{
  "num_attention_heads": 3,
  "beta1": 0.95,
  "max_steps": 8412
}
Each number is 128 + 32 x the weight over its row's rms, rounded and kept within 0 to 255. Layers, rows and columns count from 0. Numbers have three digits each. The size before them is the row's rms in percent of the matrix's.

# up: layer 2 MLP up, 384x96, rms 0.276, rows 243-311, columns 0-95
# down: layer 2 MLP down (transposed), 384x96, rms 0.261, rows 243-311, columns 0-95
up243 091:180140110149097115128162150089184105126159127111086133128114170114201109112164089108115155102082156166111118153132095095100134135175148152116203123099101165124120139121085122061157183109116142169144155119118112144165142141110109113087167199187056201076125116155079148165097164131122129156
down243 090:099126178167184166144172152177123107100140168097136090129090162126166149151145100157049096128120137158158118124088220132105121155139144135125117115165117069155188086112129051098115146132122130171115120170092160122150117127147181075146169101180118136099175116140115151178128081174091144133
up244 103:108125091084129116176060138080163102143168093146125118128182143140162094167089061152133118099145127101175152110153122109112128129175160172118162135155115145131094072101140133088039164079159136124106146131101120170140185098103211170069131157094136136108110132069144090179131139130150129096
down244 102:166195136137189123099074149130138194112134089191122148204096104110089104105152122135096043144093155089131146138143117145105067099123159136175148153100118162142136075140113114138166204199095130091143144156109060107155109099144149155099102135141113121127151100150129090126126138148100172164
up245 082:082108131146108074121076155167152124158156061075095153125145100102147096125115133100117152097067138119128194139062162135150156123187164148162096165078135207174130072149093155131202096045110090137110159135127124093155131139140146142140134106118097070087117109126122138111135131088131105104
down245 091:218134060157087083112085101120128162120128093121120105138089106118137090126126126155039115151127157138170131104139149144084100041076156104106156073091111135136127148087094145080103126165134127124093144052099111078102069134145117168109131120152173175132124116143114129093107145159108140071
up246 107:180155070072165100113116079142189156202135124129148115178110122103140134174130157095125101119124185115177092136120147133119153147150148152189118134074161175143163139152112215129106131146177124121136143155083059101143131075148136139102078143080094144112109083138119089129118135079110163072
down246 104:181101141107143130113108130154177255117157115133157154131072143153036131082177134118082068114184154126116099157118105124100131085126122140130137093115133118103129154102120155164165158157138126150148128140096065152119106142064088126136169210126131184135138102134110106110150128104090134097
up247 089:135142048147145097105104081134121131182148138156101167178187140119083167086106113085123155124083167141135134193182162134128109149136140144111121147168123140098133107135107116143109120153127136159106047087174139182097107053114109158093120137097059116124120149112202130134097141098124212133
down247 094:179092133145193153152135100105169095134060177121165127122118080116103135137129122152092119055145140093210109096134138164111120133104168148165142083135091141131113136134114066123112125116140115170130208134163129115126056098108109058099137127104146165102153098160117170108097133069141105200
up248 103:110119137101076131217088103090155121179127052159117091133147125173153151162152157117142182131100144095138108120086145131137137163077103139167119156133112190171119172124122142101157064111171136186177131171185129167184083109168111136157070145148142125134129131173129068122143154112151097152
down248 107:114124125148178145097136135130061124096143118116175080165120108093151169156159190117112088136143111184118072156183081097127132140057086150105126147176140056143123141134173019164126148125101151168165167158140173124095123107112162135147135174137079092138154134125140138167117174145105102147
up249 103:150074102129142117157134046130089123140079143119151081097162170153193157084140152127169123140109152114129056093124130063126153111170116157116162142106073137141122082154106193153148184080177136151187152104121137172123163137149129119167177175143093110136117063127116105115169087155109150153
down249 099:097109070140212174125142109102101125116127132142137101098111141130076156120106115087153166143141149119142186128159093168146124234179132145141145091172096132166135070141114059122101150162209152140121144132071113127107138194093064113148130109118105079152117124143159119137163107169096141136
up250 104:135130134113154131110087091172167090168144164208141172131149167099153128104131072104143162181122143145147111114095151077138124140142163176136130124075112113099134096136069142117170124137130078122108086137186091211096160125088151111028140145116117076168128126153139122138148105138197169101
down250 106:120105124140185161133119073097113095119094192120103103091136110120110139142151112127122155121129185137119115125123118116086116204096159148148092000165127120088161133180167066162120115134142098145109184140144109120106085106124117114095077098125133123170178154129171173144099095121150152169
up251 115:123122162142108155181121128106148135164114103092069136123136141093162136066168152152124160143129129170126142138102128100114182148146192151168174111135042139133120097111105106103119174101172125056089108169111098124148091135212151125088208135176098132117134109117178161153088150171076147136
down251 107:122140163118125091203170176139140109125099090124102120088099119109170139103192128122080115115105126144119115146061128153096113114105134161141136066100124133121134128083075008105107086163140099119115140100131096107190110149164164103115203084193138133104121135103087121154085145157101161125
up252 082:103079129095114171117131121116100167138126133136119091090131126123116084027117157093166148075158165103125127175105114074121107129115069124140140165138093121074135098179155150153090083166088101110123097101098154142138173107089149113094126130131161059072177124100172162125174149084056130163
down252 091:076149139162215121130133103110115139119120135083082192107121116182111162153145145124168116145103095091092141181147139154129194060113125181083119115126192128154112137137156097239107118136171155185127137127084117198146132153176160091129085129159104147123139113117114143141103118158143124109
up253 102:158066179135134088146124132138092129200129092120130108196113141129153185129113142064151158127095122087154144145136143099070086157192083123169147158148124148123104147127130118168085098139173086137163131169140112178155147101163072177109130188136144127109072114156094154127126133066170194134
down253 104:153097136075104135166102111111134100127146120131131132118113134169134092124197104089159096200090154182085120162124108099140146051187112133078055131101139123138189133121108159142120147111140171151140108114127119129091078118116079155147121134121217142163101177095052125155093146136156147070
up254 104:147062057144082076116150135089090113151172131092116186108130125102133125114154140121158136123180113163157105137102137094146170099092112148157155166100164181073126132147106203132087127143133066061132153106147119118104209100106124123127158143107118110064157107098064104152105109137094148077
down254 111:143072126130162127161163120079149100108118097121113076141096095135098177132169062121138169169163193120175106136147129133118138061089171156073148092117104129116128087137169078177151110167132153183147133097091119132150115152130146137153188045123131107138173139055188117100145088118119101130
up255 119:159128085136133119140109144044193125126104084111108088133229155162134179089105112154154121132156156110111147094169136158168152114150088143136169204107173117123142106184087127117070142123107117125183084160144174164168088103120129141105136111150113135110171092085129128149065119182127127095
down255 112:137213144080180092176157170172134149088107111107153118133175177159186103124144096108130206138149162170119157146142206120126105053122152139097122140158178086160182091132134096140138129112084150122128121156067122156111098107103137107117155074138111146132129146085131196135132122155095095129
up256 098:134140129047136144138165077105142111138110130159091094122138159092183118114080137095184117162166162203115092108145157087119072131196179141099111152116167139105134131134130121146133156071103182139122075105124087166166178155186129125064073149133182140093129118144172136103125173161125141137
down256 099:145072177165149119090133153122086151090105154183167120130057178066147179134124100140109078143128176196148122163122093127084085125151108074139171128118119124112159168135141129147111133128154088096125142157126175072078095150112087081171123155145089114099169149092080099146156062108153151116
up257 099:135120136116123121164090174131129159166165109153065147136122111109101131069142058138097114119114145085132143049085129133148202117084118076123168140153167119152088083187105122131135183118130160147076118164135171120127098159177179140173140128167174162136126124072142133196120111084131074160
down257 096:121104082161210172175122180110132155122116149115116088171155148089149100183113100112115104099133165090063070098125062116091168073090045125116124122139115160098119125168157100160145141147105102128119111149171173147121088130130168167185132064138085093127158123164095138139113098115155141107
up258 100:088041114129103134129122130115130103136125095139101151105124073127153151176148133156117069110135119129198140118045111116144111128111136154105111210137150104103134130197107130126127153098115124077162104146061123123133180118127160117129076176170167096097190117093081116150061159163146187105
down258 099:131102152114083116148071101126144156156132105118147119095085110083063158143133153111062055068117143090186142056114137135112145061103099160078158126134116112107144105086104149077127145091163112104159076155085123117128116179133163141168145141077125143098196101130098144094127169078166141114
up259 095:098110071170090151161090134138149153145100136128106127170152165159160162043117130128118115126117165157160144107105156133089111115127105088107114138073144115157069143193122187132058141100174143149109140120141215114077121074136099170187137122101128126134184133104149138126082116093083112195
down259 094:109153048119156154127147134160153125110170106118175136175119130100131110101168082127120115146107137229145136142160121161076074114092155094086124113188120136137112101159147103161113133130097143113216108129099071121085111155079147117079081098145100050159134129089148146174134124128127067118
up260 097:172104091124133142108161115163130149077110090129154113136147197096199133022114117132146098099121166145108073112138152101096126121124151157113182115062102176092113144133140171134151106117199097140166092160166151171137117082143153113161116138143045115138136089093172118079106144164116105139
down260 097:164132132140160180184131117096153088159134069067157092118106104145154136109080044110114149102141169173097142168144107102084122195143149127131109051165117129129140157159176050159098116165165152139156122128074145139074147146113111116127150170094146173163164130086092108142085095139140148135
up261 092:072112095130128150103143109166169136186140107169145097108153173160118072170116070108176150136146127113105145135152152102164077152108084181098132212143129113077103148134119151095079099091123180172136109118151126144097100132228123184075121123151079168115129104119132168169110131128122138170
down261 095:181093101108188108148100147103121126120121133077098089147114102114087122109103110125083123084143091121161122161101100155106180093090176112128172110153101155135164190166089110164109093184082156075143156158152090084113092098115047166151117089100166170123152091200104131110114094096150111147
up262 097:164168141143080074116079106169096171159136085119044107187086172097177103076105151111182133142112137137175154117129108132134126154166143088150137094064127145142132155197118094092156125107130066176101091160157154129162120154109161136160172138156157113163105100103115150106102126076106182119
down262 094:127125183168111076076134100167103176113148131126131087143089123173103147146120110135169086114113122163114146133074107119143132139176094124112132041103168092168158147115131000117091152133078089167104154156099142075133108198144145113141108141146094130189111132100154138100142132129123153106
up263 096:124164086124137097147136190159174139134152135080103133132134160068104105130085125095153112133129152057099158071076172112185150132122176122103118127066134177144120110094082131102167154107168113112190117145148072161192123129174092150094127135140158107072142107122198118109158147098074086121
down263 102:163103154129138155168145105137083149092095165131160055153175095167124078100120062110090118128097190137129167085146119126133104120100182086075084107125117104118131093074160135113120134170106171134099136112135156050085069122121137155108146102115119167121130134126156226153105115125082102079
up264 098:162137138162101163154125165135091154127158107170196189127144133084097161047129059091198146113147147161210086162099131139135113154120105116087147142108147106168138178117162114158130171143130174085120106167161112095113084110154124165120115142114163139047148093128153110179121085120106127118
down264 104:063107124102208107121138172107128088121138095101157131138083091088088116140120115157139169118098127096182142112136126095110092103099094154072161082102136106137149122106245023147124132137100136131126148151136097151104137090127097123125177122116119080119158108155112107108078136177190108128
up265 093:144085115088155104114134117148097084133087123127085131135114168106187151095154137108148150130110092154137122110156119046109179180153176139092138124141216175120126120153136125118139080117166104145181130131175148179095197166087170164096159180092119120123131088081121131145058112156157116177
down265 094:159105141090209190102169145147144091078111155145155121105090122126132155146081066119070088157189108171091097182131147155125156167102129108115120089150139136132201150121136101133115098132153126068146128130061133108145151086092168092151138118147097084102151127150128098106164119138118078212
up266 093:123131134066144114087110160158104171116107103139093150150106150174161089123050114077098107117103100112158118163071226140123172105121103130120164150121163159127125147193145193077149094145112059118083157111119171104128141095092112144127169112115166115119189115076157154134082095136113157140
down266 098:093106130124211109059146071099157119144122121146083122127127097092172240151132141122098119121103099160118128147135156102091137146111149124190173079143099155096170178119043103131089111105170153163119138149129108147119122145140154136175120068163092121115150075106111133118144143205133132132
up267 119:143183087143112087197074114126088121113058091113154149167125156164214106136101107086121129098122168146121131122144169147104226090109170149132116152106117156180132166141105189133140141153071109136146116102168135125105204062093176171137118114113145120127121116141140136135079113152157149125
down267 107:145092072110126074136124161084137133073047162128139101156124092109152151094109052139115116135138155166095123149105140133073103053170125121123137122165099092153123124108118169116081145177069094172100113082130143178167129129057143192096159090195101133149172156147124145094120123129129137126
up268 086:115139121156158136110133114222090128164125112150143090111130132069096149186050110074146121119145134130165130108116148088161109124101141092119104136138082111168086079177103124169120129123100126127170088168169095102088123133141116173118092113105114140144082142052102157154065180202079103120
down268 084:145100126167122169123060120098205178130160149047083166114190190140137133170173108163108118118127097132103166174132126151123172119103104136066124047124075144130118143173117076127122115070164134116110152115104128059101094139129155129183103122133130109144128092108081110116121132096094130094
up269 096:084129126133129152121136069112179137129149090184162160115119080144204109094114076150118155153148107158125103120090084101125095122086130131112171089160099147070103148170149201082077104062159137115140091137109094195122142171159131134139123082144164168074160110123152070102097152090138151124
down269 098:133070084180159095126145096143128068128135115143146114064137115183131103101149155143111121136130071099130144136145065127139153051094109069103166062197175116055114167164123141097092155149154100133167192140145093109091105096150124136124171139096115129124141157110055136170112128104149136124
up270 105:098163074071080120098118109125133138124142155108165141149152121142142098129149058136163095195099114123137184128116181163112157163111172069182138168093150096137150128149130198105132119079116153156138073193084132121161124086130178170103120098174101154114116152167135085200097126160122100148
down270 108:138126167114153102118119154134158255134190139138105099119029138165097097175142106100116087125134124083166194146135094144144120086122143084121108110099101141175149106079107138132148155086152173174106075145085092087115117155130123104139165127099152124124123116128175084128146142140077136122
up271 094:124104129149153088154060194062119157166143140142113131113125125086146163076110108086129171094120154086126122101118187099181117101124126141116162085092085179124096112169130197092144117074195064102111139092099111147148198113111144117076125152171095150105187124128160114158126152094126121118
down271 102:129100147157208174119146132080116078122110181081105147109152085092087198175103117129141142161145111122131140063109100109132149094111171146123181100140153104152119103097142122100132088180146092128056147158149084124125154150199142145055073126134094150132062148178108121116148129154150135097
up272 116:158135151133127156121156148142149158183159074104139110171117120106211142138076131074143117110094116141147100184158110132104117144102120128160166202125149137123159118136172127092061150089110123091111140151125089176174150070113148164148127191168147110124067059159153163194135120081119170148
down272 107:128088119188077135129121096199091151127123168146172126181060190159119053132179100128137058068147133152117147109118106103134194106161119123137079153117100143227134112125117139120160191119101159092107152107130084113130112148079099120136147159130176146151106172141126148145122133107130123102
up273 095:112159100089088117085117095155112085154144117120106124130154175170159084126144038141116186107136156173144134109107141112101178075183098087168121168162119135119071119154145202144130106169144093132141129168144155103120092122154093120177107127109204157080158127138115159201081155147150100108
down273 097:081110085149146161118199170149145069118153127057138110130146116147160125117255149113143138119133134141140093145161091120142139149068126102137097091158091092062102087102131112136119087099135138129172120126117160138103120133111115117134098170156094093184152136126099116100140076140174106162
up274 114:085131124129166180125110168107109154111159144135146098128159132094125108136117105086147094128074135042128129140077116126097139154095108145122129220066091123084094115101126207154133158092151094073103127183136109176151192067129160090111087136128103129071117137107118165148160162121141075148
down274 113:143161148126229132168122132140086196117142155121121119100178090109146154154147086128136107149103141079123114121130171118130135094134080170071124135048177060097139163135135126145119104117099094102127144121126116111158094096110149095112081144167066147079122129106119240127168143147119090121
up275 092:155173119139149135119134131115185169139144095132146191139120096100111092082164098069110111200095154104124113159159158161100097146167123144159128135153116108125186145072119180051110165115124103139132130113133096183160164099152119219097083211120124119119137122183173148170155138123150150121
down275 097:124170147095149135167107136106136072105106113157130092155080179158131060242141116165137125077175173167178187146109116145101165169136115142162141110136136147157151167172158117092107115154122155101106149114180139134124151113161055147104110086057127090155114112121155121135082142132154165150
up276 100:088157188180126222204114135114112101181131108158155200121152070058135111122089100124172109145091142115084092103128127134186181125142162133136094090119094126165126113130107143155075090122137121126139097098192089106163170116093148109144122102119150159158097114150162135118113153180138117169
down276 102:152127112144166167145177134112112110142162087171135092138160108096153144174110070129096140102151157160131196168149109132115136208155149127150133065148079184111156116103170105055065113073173163134132134142037086122113117140115105116093114087127123123166148159160135126101105112132106098192
up277 101:126140092145148143125211177216178117178124087098150195162193149175166164134078120161162084133132110106152118084100183135076132124141116184112132174081127076171095130122106118160083124132148078139135121151165119140118094139175152148140065129116154160157159098133117137112125144143145105160
down277 100:103143106141134151128164167127165110181168137112127117171176115166113119171108057162066093140126169140133159134098113096099131130181080121117136144172138156168127118123121127188137162137115164170043135120107150117098085188184146158138126136135085166208200142113118167064107134144167151131
up278 128:093120138124091098130076064128110120182078116170135142158139124164165114094105132090136107105061121156089059171111155083111106132154087085160126202136181149149116178155149127178145089114146119113119136116177140152087128122159129105090096157106118138110098109065107137166071189182104176127
down278 118:115148176086151152134084147130118093135082106084158127118178166164174067153085068151109186109091055134171129115111090100122126065164083114112060161110133119111110196120176160118160146115117124124128134146146177068143150115134138113116166120133133093154121140127132137078181120114216138106
up279 093:121089166087075062126114163108156128102181144134120112163156166126188081088146106144123149095118123075135148136095149114144168179104173051137105138161107140080168164161112145091155137157159171177127057159109109146103107103122141091133128156101134167118131079159076111132099153151036138113
down279 101:045082179146102126124126112114148128165207130133116125105125152138060138084135133156122192160164113084089121167131153143112111137117180084115136093155114112104171121097109149203153168171138190177122126103119087184103112088125137086120067120150167176147140120133101162179129159144108167093
up280 094:144116124178179076078108130113127145155143142181150131109113146098205109071130113055108129122102117180136084113074137063131141139183152072155163109074096174154155120123129127105134081087131119105102104164156109098124146119091151085115158145164135073106102157129092131069172134072101078146
down280 098:120137167146096163186172126095126073145084137114119160131142132164139148173101112163091087146189101126178154137166100174081079161113131130120106155161116170167099124131122093137103169160133145156098180084122193085132083204117136200164126139176103137170125155099145135164061132143105119164
up281 093:110167114089150181125130190095123091150131068127083182148160094131101067107105128067116178066148124111145103156113131123115077137057107112095103156089147140192179060131117117119107123104163150112073046147141153138164129120099143118131061158153163132142146112136123096111110111125087089154
down281 098:139157119126235115110128124118108145103147139154057186133131115162135126145160172101154123045134097104129161126128103148122115062172137114035138184130161080114111124108119088122113120126130114133087120096137157127129146171133106162178179137130083080113079123110111145122107147118030144157
up282 106:103127220165145153125143187121155116186121136137166110118121206126120122092127107123176108154142136124078143143070166150144161152099146175179133129118074125158095091162104112085110164118142130087098098089115185132119125099144136144144145096176157147140140063112136049126152131166088202088
down282 102:130118151138179167081133228136143097092104128205154056054095144159120106130140107133131067128143115144058164167143149180104113137141099171164139065177101169144081095134100091094097128121145148117106176146118128113096129099157109121094117114092148145107104126107087141120165130142069130098
up283 106:072110096118126143153093104099140088189170153173069133137234122147108111162154137083119119120105128128089139141188118118165176176106132102176119082144144157175134124115075134147161129118097088097150116127172128116134142117165094131138101190145149167112144067126143120119034110138083120176
down283 105:082169094083131153165120143161126131093091129089150069165132126137124074118100063112130084144112120217138157146128172134061132127141200157182084139137131149115098080154063141134135086167082169126100132157203170086132096148131140122119107136127131158097139140152116125085056131139112108158
up284 098:133136130133130133195105076140097144103097157147105156182137204162095129152162143146137149152122161119168094102112102102113061161074161128125144083108191107157148096137113191127107153113158146170158107141124130183188158161140170167133174189127099111134164100116193085093134065164148138101
down284 102:094088131160120175091129088104115100110148124125122113105104071147156175128143154111132132117042144126167104125118104112107096188123103114170104030125095137113103161177123117135130111159088121205158149142094084096077108134124160160131091147127151100211167166133109097130141097158211113137
up285 094:085119122120120142154126091136178152132128085167102185139143096113099180090157115089168136175086147115158176105134155129155105161139114090135141140144110136195110174237098117147134163117213133120092136123115074124125189140131089151070156088106155148147116124145115170196163117099105109167
down285 088:098148135147112194120127085092119112146140095092142109122160075132105173172161155153114143098106131186127111140142079153077118120145133142126103150194069109079133097155150094214125116130168126159162151098128143138117122114073128165133175040098123110218124129117129199161137116079128103113
up286 100:190093104112169110129089153078129125157146094136083156151131204110141097126141135134132091159078154128141096167158171124109146145091152142141120083098125129162169168106137080199083137090151083176105136191089143143155147138116138138080076100129123104138134013124123122150113121077144183127
down286 096:038090169157075202168141116102111043143099127140093109118123114118086156107099145141162090096133131164103177181092085170155145170120123133138134130146144150128153150146122132103128146163118155114140153097137122128106121105061095138162147197100196170118163149112117106112100141082216142137
up287 103:160113113110129096110109078102122125129113172091136136113128095135073139168109128073080206133146127151126056116109153087122158141097092132163165101144160134085133122117110151119104213084137097159137091173111106171151103075119107114182094108144083129092100082114102053165073147071099163118
down287 104:159107076119192120076156129123136063089122187107051116054066091120126186135145138129092115139125107144141100131114159101036165141124149116159108073146148100125169163118145115103080131117104137140128149136128103144094098090105205147144154086147141097129178164155059099125119119104122121114
up288 093:112179154150098111140092126149158122208181145156127151145132109127152097177088118056150122160160104146128112150187115132096089097226147121179153123103136106106110051120152125109135152093114147169095106112118091170164124191160130137123180155117179148094097095118112142138150162100195106159
down288 095:124088143175145120131074129136159119130127111159153147130086094140107174128112204111149162164157160133118139178189098149152126103122114108092166150128172110100140149173151107121098113146125175143118130119122208144105061106182091181208135156178129143099084112101074120222109090146112138121
up289 108:086154112132146120118088124136149170144127129143122130163166156111151158093132080064135101101064113073109124088046147117131164136086129089128110143056126116064089147118113224163106145111153105074124123169108112128172087110131202092081101141171155103128122105119086084135154127122137095087
down289 100:124090162113173077112164173169062235138148174120186137111160102136091173135135132092120072126107130113110110125114130116132126071164073138138192163127130154098139096143143152141096107132105090136091137156113115157121112077121105085149075123105078126073156159132099227105119137143123117130
up290 115:126130156142139132134140151120138141100164128155160158169197134137137095125103061074121129140063113102127076115122177115167104117126093111129142164077144094092124093073094224156154139105183130066165104184163102201154108085134157089115081176118135140124080099117106136144147171151129102105
down290 110:131177137108233104111140129137107183107168146110149075127147118097145143182148095106128115104144065164086149163111147117084123085175112162102175130118143077080121095123140094164149116075063101152052133153137116150128150115064179137120112120161083132089130102116127188149152144102132079116
up291 102:119094136118080103087127085137166155128084099140117155164155095106124134071146145130138183190122147126122161182121132085087109195141090163232216158180184130096117123129101105155100131045086129109129116136116132131181087150134188109138101110145125121131149102117109089148141119103123145146
down291 103:092154148084147148150142149147130087062124180165116110101129126141121105111067131078166122102133124124091126145120167141105080139104044146101105155079193113122120120114067151132112079037128137162142098153152175154155122155144177135145106157161156076178124146115087152179122152199152111095
up292 101:184132149121139099178146127153104144181129148162134148167187122133138117136078163063167163169093136118122102151154164126117111113205174137175127170142162147084185159119144144067112120099082121120129055059175133175151108161086156133145172115107135064127118136086109165104163151125134160157
down292 098:134097216188064058165149159154107162102112113094186143090133166171139150093134180180150112109166103077119151117111137152145136041089131115166131145138135137124063106134087150178118141115133142149138144188116162112168110123125105152161115168108107198138107127104108165150095120128139126078
up293 104:181140077095135095079111142129141124176170097131073142121148167107178138130103131107162130198096118141118087136169228142064100136173123106124151121162143112143123174087146094118086130079127125143119112141122080158139175146159168140088095118101159166082157044172135136113124083121090161143
down293 106:065173148184095166135137090113132095159181152096108125109100131077115190091145157187129101182122105142040121207135139134137146123090123180173077148185105116127168159152112122117130125077159121168153149111186139122111160107098191124108112167176134127126121106131133082093095121108159109140
up294 104:145095149074143120130108131153104091189073126096132120174149141090150124146119135160109142145101124113176117131094129110119186153173161117149149123165082175049140107172139112103085081091131089089196139098127123114128137122158121112170108120054081064073166131125143145084147144095066134197
down294 098:166095081087130098137103133175168153131119121123147130164107164161119188169115135114159111121158129065133158138122105148107163075073156150148175112141061138144147111133151140040132124076133149157130089094185089082142097128106078103192119104131099130153168141178102109133127148081124053185
up295 107:109123091073146106100128087069171105134126108106169079163089154093130102135096131140112124190070114107122156119125124091133131126134128139132137170054117082157182101131111170107076189112127148148111127148131049141146161150137121072133190166147115163083124087136175144173153123083155213118
down295 111:139118114111110131133087109104068132072072111108144062135090152132112155177137112139140153124114136179173128137159147115122118162158128128177141056170110118114144214158169178082099114180152114157126140170172142158125138183118137161216147155147133103147139074129161117120097045122095156146
up296 106:084082112109119074117115097137129119125112087124160120136112115125173130134157082123136119115127139046127105150135132136149124074112163102167150189166164122127091138109116095157151123138172161134135092190129162096103100029109230122134105146151136179149117135100152102149069182076179177120
down296 102:142138139119114149170070138135197165114086178111111117080111082105137094056128113116101137150134149092135122065121135140125094006109146175150150171124094118116112113160142169082144144112154085124179083153042180124179130094131146144159110116127132114155127159098166126118097150119164100114
up297 088:131176123133114103181076067074150153186155149145058131142113157148154092114130067093185114156102162125162160093090150157097121154144142077134128091076139116099104091182136135130140113125094116172061115101095078120168139155145136175141130198162194128119154115165163169159120130127111157110
down297 091:089104147136120139129117068078109102131178151088117112106128100144120170081159163161162178101122129178099120165117094150135126167163125165186159070162122152113108081144186004117083122137182108153118162113154126163157088140085113127150108125136113146201114132150150169135146082124100157142
up298 096:111106123109120112167138128160160193159144146113199173183095168129192134108062140090111119096113185126149112140109146045135118108123144087110189117153061168182136153147153118213119118125142086129169113139157154100178146142121173122070148155130139121135142140096071104145129150157152161110
down298 096:165115080153173135097078090101123109127103129127095114166118156169167127243130152104148084107159128168161110137112075177140135079093128149100139124109094185097107166192156125079143162073096103188098159131172097081180114136126080119085157102160144144154108123118159151128106146119132149108
up299 099:113177067143153143146103076125146150091126149197119170097119086058133078120162071057155097202124126149141091107147123114130120093105117123163133156129134184097104141144137201120144130125117119116136105200153118100104111075143150192079135175133097130136105148121086176174117180136123130165
down299 094:074161106154087052137078104192138162165146138123044170126123130187130098120157132175153127130089156138124166102135097144111148078168150140142120113088098100107115108168174111090098133134067139116086135127100177098084182134122061068143142079122177150173146109157109119135127157125119172116
up300 090:138096126064152119128098086138102056162183180121145188141134198109143116140147143089121175175130127150109091073118144103161125197133159110101137141073148159147150098122122142114104114094186096138131161113159170194133143142157134169144156225086088113145111108118170157153129091122087123142
down300 095:084072096127127116138156144110132127106118163163152073125106098158103136119123117102105137097160197198146150182156098150058105154142153126148091072182119117090134128132137142145119122128124107158094123170085167096101133161033173097122159106139107096080221129089183141117138092158158132131
up301 115:131110140143130143077089103123185113140096077148146102199204170162172138085079131161123141116152142106123174132072186151173082134098170142120151101111108128119201150112108132090090150129161176122142109134192099146139104135147129168075134130110162128154193069085118123164108156151133079098
down301 107:128124157115164137085138098130145113170095103134187103106148138167113147114103142177124106084164074120130150131116160168117124097064142180118108062106130145098159120128123018117116201116125144070134175124124086135090123139151076188137151118041143142122159097090148144176104138160150112096
up302 096:076157136098136207136140113079127082143177110137108117119168127096132094113123101111112225154116144163131053151087134123186122152100213131140110166109119144128168175122121128122172077137148180077136116095102079134130165083124148102119113209157145124117139128165077144170124128156106159129
down302 096:098135114192194154102149123107086102133125191119077117084146084112078121095140098113121129102175136159153140123159080115112133175066134122086131165144093074217205145121121106111088132124075130129141149106120148127055173157124109107117113171155058136137150121131143158109130171176132092124
up303 102:141125155125138098161172166118127160123139151098124154201173133105146113084107060097166089141082164157145168096091206098186191160145172078129109139152157146146112150131144139065130156128095159113140127130126106156180091122136141136048172135169148106154081116152155100137113088115194157156
down303 103:136159183150108113073143128110066182146142119108179191108144110122162118158162126136121050100122149114130129140127087117137170131087086093143127145148121106118204165105137131097070100156112178126103159108091127103130103086167106055121109106081122102123076157230168103112135106116137156163
up304 101:150116168065149097126141137163149063130126020104155153151090137119114155061131138100151160155142130159169086160180163158116150162084182153118178146154097171171121109127120135110127124104121151123139113199107119154103096147133113050117071146137162195124091081133111087163121119137155123117
down304 104:143099111152100173131141123120122080106146124141157103137171107140063168086177195140159129127091116187124127158118148107084129188091109175115101128117118119118071123106142174138126079157099111150177169143112115100069117128114107076162192110090091121144073170083128139139125135133175114233
up305 093:200139141150118112087060178150127141139178105148163077117149148139136105102079097131108122102100101163127138068148156125166165085152125135136168177030154206138143112111179127106163116068091078102118158137144082120118141118117125119128133129107095139104128150027146130119141092103101093119
down305 096:124078091111081147088152077044187156152137149116094150111096148114102186108120187128103137099159111167129113145103080106065108124091161087182122146146135163124082110118099128135144110134170106176113113138093180123150093110091124145189136184169148145147159072126139087141180099150131193127
up306 095:101078125139101123133101080150090128108127145138135081115131097104183104109112143140115117079122171159178131181132120108090178180179117109163104116194112145151116148238143135185162158093109109142102068162073113151139139147109114096125084143053120127075170091095104116112159168144124135163
down306 098:073138143094157120082104139151144179123119136198124110139133128056091141096110213121064142097148111132051147154176116161128081156143162152170185164146091163067130107098136097111137087175131127169079108088128150138140176140074099139116094136098129127156074104144147157093132117099115095111
up307 095:114131156125123124079139139072092142182042139209136147165128084170130078089119138144117161152139120142161137184080095166174115132132126088099089118137159163115116155130155156100041146097099124121101101125175126172118182124158098134099155139156092126112153108124154133170107173058111191106
down307 096:163084132136111116186143100102087073121083146120077092119162138199143111112094143168139212102183081096165167117161127117123156104096108127090122051137106105171097122105129133147118135179126099169148125080169100138067110130097147145121164142171140123153188103144139133146070147103071136084
up308 098:173155117139150084090106141151115177135165133183137184130133146132133086062108130091135169194061123096107080100148197098150117123135140146127091132116152135078175113109177130067099135094069133075121078119092057148177105111120141123144151139144181115139090134129117157104167147096070137161
down308 091:172098163123083074179152135157119132099142123075162089134151115148091153122111158151149138112198072116137159108149078161148135082064147099187159153160077145177096103178135182183129153116128152192151095158184190091173123106120119114170128118109075123132155093118154117128102145099124157115
up309 109:155150156113129159123102084125178167210151093157163118152153105127094117121138128106102116113143117156191096149160161187112156200138116142140126176143092147139128192147102140150164077141179135095116153100142122089159165149134134160119147217093097040116107073143114117159108130078133183124
down309 110:121142140111079157140142098081137125102099157130133152126171101116109128078116149161160049163200162134157126125132150115133088071170109203145159221179134140124115138107160145129161137129106144087141097084204177106093134142151098170156166089100099098152138174101107139139115154130173095179
up310 098:177158102146129165118132157169126059131117114112101120172121143065116129081037155177128167113121123162134114199187123153108158166171175097111171129148105119112127124112104140083145130063177143102149119166150129155082164141138109116138086160116151194107151067143113110134158141085091173176
down310 102:154111102105183151119122138164094075100078095091136095195154094141124171120153122128140110113126092147118101096136148151119098186146061174100088070117122085130120104122105050184114107119129147132164113145124086119092112102125142087142147153103118163129137133161092116167122111046158024163
up311 106:063116141157133159160121139107107163168103148158120126120166102132129093058096096126141137125179150115144151080111209145174116123062110094126247119074150148153124123103107125151128120150153102136077095114151127129070149150107131132172178129107207138078140117130152077131091171153115115120
down311 108:120139110101160145166154102131143130125142106157083154102123127123114131106130091150133094154240138151160134152167110154132142063154102164119133069166093171071137178110141069136141104073108115148088148127118059130050145183109113119115104122091162166051172106098122088092114162158132131133